config = dict(
    vocab_size=1998,
    norm='rmsnorm',
    rope_base=10000.0,
    rope_fraction=0.5,
    attn_scale=0.148,
    parallel_block=False,
    init='orth',
    optimizer='muon_variant',
    lr_head=0.00753,
    seq_len=1024,
    train_tokens=407800000,
)
Each number is 128 + 24 x the weight over its row's rms, rounded and kept within 0 to 255. Layers, rows and columns count from 0. The size above them is the row's rms in percent of the matrix's.

# layer 8 attention query, 192x192, rms 0.159, rows 31-35,95-98,159-162, columns 0-191
size [ 98  95 118  94 111 103  95  98 116  96 102 103 106]
[[122 166 138  98 143 104 118 116  97  89 126 157 100 119 145 154 167 121 136 156 139 132  73 131 148 125 143 151 142 108  86 122 151 118 121 160 146 158 111 105 124  94 174 114 155 126 156 116 129 118 161 184 136 107 128 124 120 148 136 127 158 122 132 129 133 134 128 122  95 133 114 130 128  86 124 107 113 158 125 162 129 118 127 148 139 122  82 119 144 143 133 155 112 112 146 121 166 153 153 132  98 107 139 129 147 120 156 145 130 158 138  94  82 135 130 160 164 124 178  99 170 135 126 161 140 122 132 114  95  93 166  86 164 117 102 120 105  87 185 128 154 104 141 164  95 124  95 126 142 114 158 124  86 146  97 152 109 103 172 135 124 126 122 113 180 175 126 152 166 126  98 108 172 160 119 171 156  94 148 119 163 123 116 151  75 119 131 134 119 144 137  99]
 [165  93 122 176  84 159 150 161 112 114 124 134 128  98 124 156 100 115 117 138 167 159  67 156 147 166 122  98 113 146 110 137 147 116 160 160 106 150  78 154 124 147 158  85 177 114 121 156 146 139 169 131  77 127 136 102 118 143 136 116 151 136 135 100 149 127 129 128 123 104 126 116 180 169 123 154 109 150 125 135 130 132 119 152 147 165 122 134 152 114 113 154  86 138 169 152 104 124 134 137 110 114 114 101 159 112 160 182 139 156  96  78  87 140 133 135 172 135 157  98 170 153 132  95 133 113 113  90 160 146 155 114 124 164 113 144 108 120 160 114 150 162 179 128 106 107 143 121 151 166 159 151 118 150 124 124 113 148 118 124 135 129 116  96 176 138 114 110 127 136  88 131 121 117  88 151 129 102 144 132 129 159 106 148 132 155 119 114 115 143 121 134]
 [107 112 185 129 170 118 121  76 131 119 134 109 157 125  79 102 148 108 110 153 113 132 121 151 124 145  85 135 149 112 124 134  98 107 149 119 162 137 151 115 119 117 103 143 103 172 130 137 149  95 155  75 108  71  77 142 105 110 158 120 144 135 123 143 146 110 124 144 112 122 111 136 148 116 100 118 113 149 153 127 101 140 137  94  85 169 117  74 156 118  94 150 137 135  90 104 154 162 130 114 124 123 129 120 149 145 135 124 110 107 163 134 109 133 152 149  88 147 144 146 159 107 106 120 134 141 104  91 122 131  94 136 135 130 112 131 109 124 114 160 115 111 125  98 125  50 113  72  93 126 168 108 113 172 116 140 160 122 114 180  77 180 142 134 106 131 110 140 127 130 119 104 125 164 125  86 127 134 110 179 132 110 141  97 132 119 159 111 117 137 121 111]
 [ 75 120 135 188  94 141 114 128 121 112 159 103 116  87  84 120  98 121 118 135 122 146 138 120 116 141 141 119 126 136 143 155 131 105 121 126 108 158 112 125 108 149 172 103 105 137 114 144 129 137 144 119 133 128  92 123 133 112  76 169 134 105 126 131 144 145 101 116 149 159 165 169 125 155  86 126 145 117 151 160  88 108 133 123 160 166 140 124 156 123 141 114 114 110  92  86 136 141 118 104 168  96  93  66 125 130 121 136 157 110 159 138 106  84 179 136 159 129 121 122 103 153 108 135 132 177 131 149 133 146 120 113  42 158 190 103 132 129 137 148  92 129 152 159 143  85 150 164 109 161 160 109 147 128 104 141 114 141 104 116 121 135 152 111 122 103 151 157  90 144 164 127 135  96 119 162 122 135 130 103 102 110 101 139 140 140 130 136 115 145 117  99]
 [144 145 153 142 165 140 112 101 130 119 123 136 148 130 169 119 114 110 123  88 132 127 139 141 136 156 126 110  87 126 100  83 122 134 150 115 135 151 105 113 140 120 170 101 113 128 147 129 117 138 170 119 137  56 124 113 141 129 148 115 148 106 110 145 136 112 137 124  98 147 112  96 167 152 114 144 127 147 121 196 107 171 139 115 147 183 138 159 130 157  83 129 105 142 150 150 109 118 122 147 143 142  98 114 162 146 147 130 136 108 176 116 146 128 178 134 110 118 134 162 132 128 143 123 154 162 135 104 102 145 109 109 143 118 127 117  94 105  96  94 127 117  88 105 148 106 163 117  83 113 153 108 127 155 106 101 139  83 138 146 134 165 113 114 160 147 100  91 130  97 120 115 147 147  86 152 158 195 113 185 147 125 173 127 122 134 137  97  80 110 144  93]
 [124 126 128 133 115 106 150 128  86 143 130 148 189 147 157 100 144 142  97 132  92  97 134 156 173 109 146 117 115 141 105 103 127 109  97 112 101 137 136  90 113  76 147  87 160 102 104 103 151 130 143 153 172 151 148 122 124  91 158 158 119 139 107 105 126 105 136 160 140 135 102 121 124 123 141 138 150 147 117 120 136 113 140 142 119 169 125 125 143 178 134 112 130  78 147 145 166 121 116  92 151  61  93 127 116 137 152 143 151 146 143  95  98  66 146  81 112 126 107 153 180 124 127 122 106 106 135 114 173  99 136 118 126 141 106 121 137 149 175  96 148 131 121 105 110  99 159 142 144 177 116  94 135 161 115 123 140 106 117 108  87  95 120 131 131 111 135 124 161  99 134 127 129 157  88 104 117  75 148 116 132 117 157 112 139  84 128  86 131 110 137 116]
 [115 124 123 124 138 164 128 128 187 119 145 124 101 131  90  73 123 104 110 152 139 153 146 120  83 141 143  69  73 146 122 134  98 102 146 105 190 115 134 159 123 103  77 144 136 141  77 148 143 107 158 156 165 102 100 133 116 142 121 109 131 146 137 139 128 161 145 136 112  99 111 101 120 148 138 138 100 175 132 152 120 111 140 125 118 122 159 105 115 153 154 126 134 142 130 123 131 123 128 104 137 148  69 134 126 148 117  76 135 169 122 141 156 137 120 103 109 118 130 138 160  93 104 101 136 123 121 133 127 121 110 127 124 137 148 130 126  95 178 131  87 106 129 121 157 119 170 141  71 136 127 118 106 143 104  92 118 133 112 147 137  77 173 100 105 115  83 149 127 104 111 166 146 168 114  96 119 157 106 116  79 142 173 126 126 169 132 102 110 147 141 115]
 [136 120 138 100 165 133 134 163 117 106 129 161 152 180 149 137 119 133 132 110  54 129 136  76  97  67 108 123 138 126 164 121 120 110  93 141 140  87 104 111 114 110 145 120  98  95 139 127 162 130 115 100 114 163 104  76 135 113 167 181 105 141 125 163  96 125 148 142 165 112 120 127 112 116 100 113 170 100 155 106 145  87 155 118 168 155 105 113 203 119 142  92 108 127 105 142 131 103 165 148 150 136 112 113 161 139 111 124 129  99 128 125 107 114 102 137 162 114 125 135 133 145 143 101 144 142 168 123 139 145 136 119 104 146 129 137 115 125  91 144 179 134  97 106 121 117 148 146 134 110 136 112 156  93  99 115 164 135 134 154 103 122 145 151 158 137  92  78 108 141 122 134 137  93 142 115 136 137  91 161 124 137 115 117 100 126 159 115 140  84 103 108]
 [118 112 195 128 115  75 132 101  63 103 155 154 130 116 137 129 142 108 131 128 105 119 120 110 108 156 114 133 115 123 130 142 131 151 128 104 105 134 100 114 159  88 133  93 136 185 133 130 143 114 140 110 150 154  98 133 146 128 144 120 105 140 127 170 119  98 118 161 136 132 135 104 172 139 125 144 144 148 112 157 106 129 157 112 146 133 102  44 177 143 106 138 156 128 112 132 109 156 129 132 108  81 119 147 192 111 129 156 123 102 155 116 107 118 185 114  83 101 145 110 156 122  81 155 119 158 114 136 141 107 139 114 108 121 141 140 129 125 170 113 155 194 140 122 151  53 129 108 147 124 172 135 131 132  99 148 121 104 147 120 107 113  84 139 129 140 107 137 139 152 126 122 103 150 125 120 140 134 109 141 117 144 153 152 147 143 160 163 119 126 156 153]
 [157 143 136  99 196  77 108 128 127 130 119 155 119 126 115 151 142 133 121 119 119 129 134 127 117 164 127 126 182 184 126 145 174 112 131 136 151 104 116  75  83 110 164 108 108 108 135 116  98 106 127 150 102 119  87 134 104 133 139 137 170 115 148 111  84 123 159 151 114  89 112 122 105 127 114 153 142 111 135 117 137 117 100 134 152  97  91 111 146 170  90 142 111 129 114 139 144 109 114 117 102  77 110 141 168 135 139 123 153 131 131  95 129 139 115 109 106 126 121 115 124 106 104 149 122 132 156 138 124  83 162  71 119 107 144 107 139  75 149 129 126 151 160 116  92 137  81  76 136  98  98  91 139 130 118 148 118  87  97  99 141  99 151 174  90 107 140 116 110 126 116 114 128 133 114 118 128 103 155 174 132 153 112 141  97  98 172 152 131 153 123 161]
 [122 170  82 101 135 153 127 169  90 110  93 112 130 121 109  88 114 127 111 135 172 140 136 136 122 118 119 124 149 140 131  95 124 140 152 199 159 147 123 122 148 128 129  77 180 134 136 118 126 177 145 127  83 133 139 112 156 106 125 167 116  87 141 129 133 102 109 141 131 131 124 126 111 152 144 137 101 116 113 118 120 158 114  93  66 113 153 136 146 106 110 144  97 143 133 149 129 126 115 176 136 123 136  84 107 127 167 138 106 144  75  95 116 121 149 167  88 142 125 161 211 142 130 139 142 104 126 130 133 105 122 158 118 117 122 142 131 106 134 115 142 174  90 130 133 142 138  75 178 165 116 138 120 157 117 116 149 168  95 115 129 122 127 104 121 103 176 146 129 100 117 177 142 110 104 137 131 123 130  91 130 128 137 106 156 161 135 166 120 147 138 113]
 [122  97 100 145 155 111 127 143 128 114 130 126 132 156 119 160 153  92 107 154 122 121 141 100  90  99 128 163 137 123 121 141 171 148 140 138 136 117 185 116 109 125 103 144  94 134 103 131 153 121 108 123 158 105 126 103  72  86 139 126 102 143 125 155 107  81 143 155 117  87 117  98 114 118 115 117 158 104 148 114 132 138 132 121 116 122  97 123 143 166  91 133 139 161  95  90 137 143 128  88  95  87 101 114 103  69 145 109 109 156 134 164 111 138 129 144  75 110 139 131  96  81  73 138 106 129 111 133 183 110 144 139 144 125 119 142 147  99 146 114 114 162 129  83 104 112 124 101 134 102 172 139  81 130  74 153 122 131 114 135 150 115 124 181  96 164 147 158 138 170 101 119 143 134 147  91 135 134 120 157 136 123 107 114 114  91 129 126 124 120  80 130]
 [126 123 140 127 178 128 135 132  89 135 145 116 161 162 100 127 133 110 118 127 111 105 147 122 177 128 111 154 109  73 126 148  99 146 172 136 122 134 115 138 167 172 117 117 114 161 152 150  84 151 130 125 125 151 170 139 138 123 133 176 111 174 133 135 115 142  89 107 141 139 143 153 137 142 129 107 124 125 100 125 158 146 139 150 128 145  93 119 101  81  95  66 121 105 150  82 112 142 150 128 116 118 124  91 153 148 125  66 116 123 142 112 109 165 151 129 129  90 155 142 134 119 105 139 115 173 129 117 125  98 119  98  86 134 137 128 143 143 109 138 105 160  96 153  98  85 164  95 132 128 122 106 152 113 144 154 129 148 113 124  98 146 117 144 139 149 129 129  51 139 172 104 109 108 147 145 134 161  95 125 159 130 108 183 154 172 131 123 126 150 151  95]]
# layer 8 attention key, 64x192, rms 0.158, rows 31-34, columns 0-191
size [ 98 101 103 105]
[[121 141 150 178 107 122 149  66 161 115 105 127 115 145 133 120  93 112  98 118  71 136 139 144 125 115 127  88 161  96  95 111 143 155 162 146 137 137 114 124 167 136  95 128 111 117 133 108 156 120 126  73 119  83 111 150 104 106 140 143 128 107 120 116 168 103 161 127 108 167 127 159 163 100 155 106 146 130 164 140  87 128 113 139 139 146 142 128 142 126 118 144 128 163 118 148 133  91 176 145 143 140  96 113 108  74 124 104 114  61 128 131 150 129 155 108 129 109 141 128 158 130 140 115 149 117 154 106 171 172 136 170 139  88 124 145 198 137 118 122 124 137  92 148 147 141 165 190 112 108 144  98 126 157 105 140 122 121 104 132  92 153 128 139 164 129 116 151 148 113 156 126 115 136 118 127 161 124 124 139 118 126 170 118 125  97 140 143 101 143  74 122]
 [139 138 160 132 104 108 133 145 114 104 183 154 138 118  94  94 147  83 103 115 105  82  83  98 174 169 149 119 100 118 115 109  94 128 127  96 136 108 134 172 113 124 120 129 115 114 114 116 166 131 144 152 183 112 160 159 122 142 131 145  95 150 144 126 150 147 131  96 111 131 168 164 120 136 170 138 140  91 148 109 147 110 122 174 134 116 108 129 139 143 109 127 182 123 106  97 183 144 159 100  94 105 149 145 119 156 133 128 157 155 141 119 146 138 139 139 141  92 158 116 102 142 150 137 120 131 179 123 139 123 108 139 155 111 162 103 121  81 137 166 106  93  92 145 162 101 150 126  68 127 138 120 148 163 151 140 112 158 163 126 125 140 121 129 149 122 103 147 140 111 132 125 148 135 108 145 139 111 139  95 133  88 137 146 176 166 145  98 122 149 167 102]
 [145 120 161 122 124 115 160 105 112  81 133  83 109 140 183 113 138 136  87  87 140  98  65 144 168 122 132 141 127 153  88 148 137 136 121 148 130  98 107 108 136 105 127 165 181 157 152 157 121 115  68 118  93 117  89 105  96 162 132 117 113 156 171 122 127 161 138 148  93 122  91 117 133 130 131 101 128 122  90 121 123 134 114 102 143 143  98 116 114 129 163 148 105 110 130 131 151  90  98 107  76 141 111 165 136 129 110 123 137 100  98 118 106 150 117  94 139  92 141 107 133 137 153 119 118 143 131 142 142 137 104  98 108 132 132  87  97  81 103 117 127 117 114 140  94  83 110 127 101  99 176 123 119 167 141 107 109 109 120 139 155  73 122 127 128 132 110  88 132 130 173 119 113 135 167 130  96 163 122 149 108 125 147  99 124 114 124 173 125  97 132 151]
 [147 134 141  99  92 140 117 123 120 114 145 133 162 111  88 180 157 113  97  72 141 123  98 141 124 106 139  90  88 160 123 109 139 142 111 114 185 106 126 146 153  79 167 143 169 137 131 100 175 113 133 124 119 145 109 159 165 139 128 146 115 107 160 149 106 151 131 134 162  94 126 122 114 120 122 134 146 152 101 130 136 127 100 117 133 104 158 135 119 132 108 146 122 137 131 143  71 170 125 117 133 162 113 182  97 108 149 143 120 144 127 118 132 135 151 187 155 118  92 131 131  97 135 114 118 120 177 110 180 144 156 118 173 121 110 117 125  96 134  96 108 108 110 151 138 130  93 123 101 150 137 147 115 115 109 117 135 151 116 167 131 148 111 121 174  83  75 166 150 122 119  88 145 157 139 120 111 134 130 149  96 170 132 140 138 145 177 126 140 132 115 179]]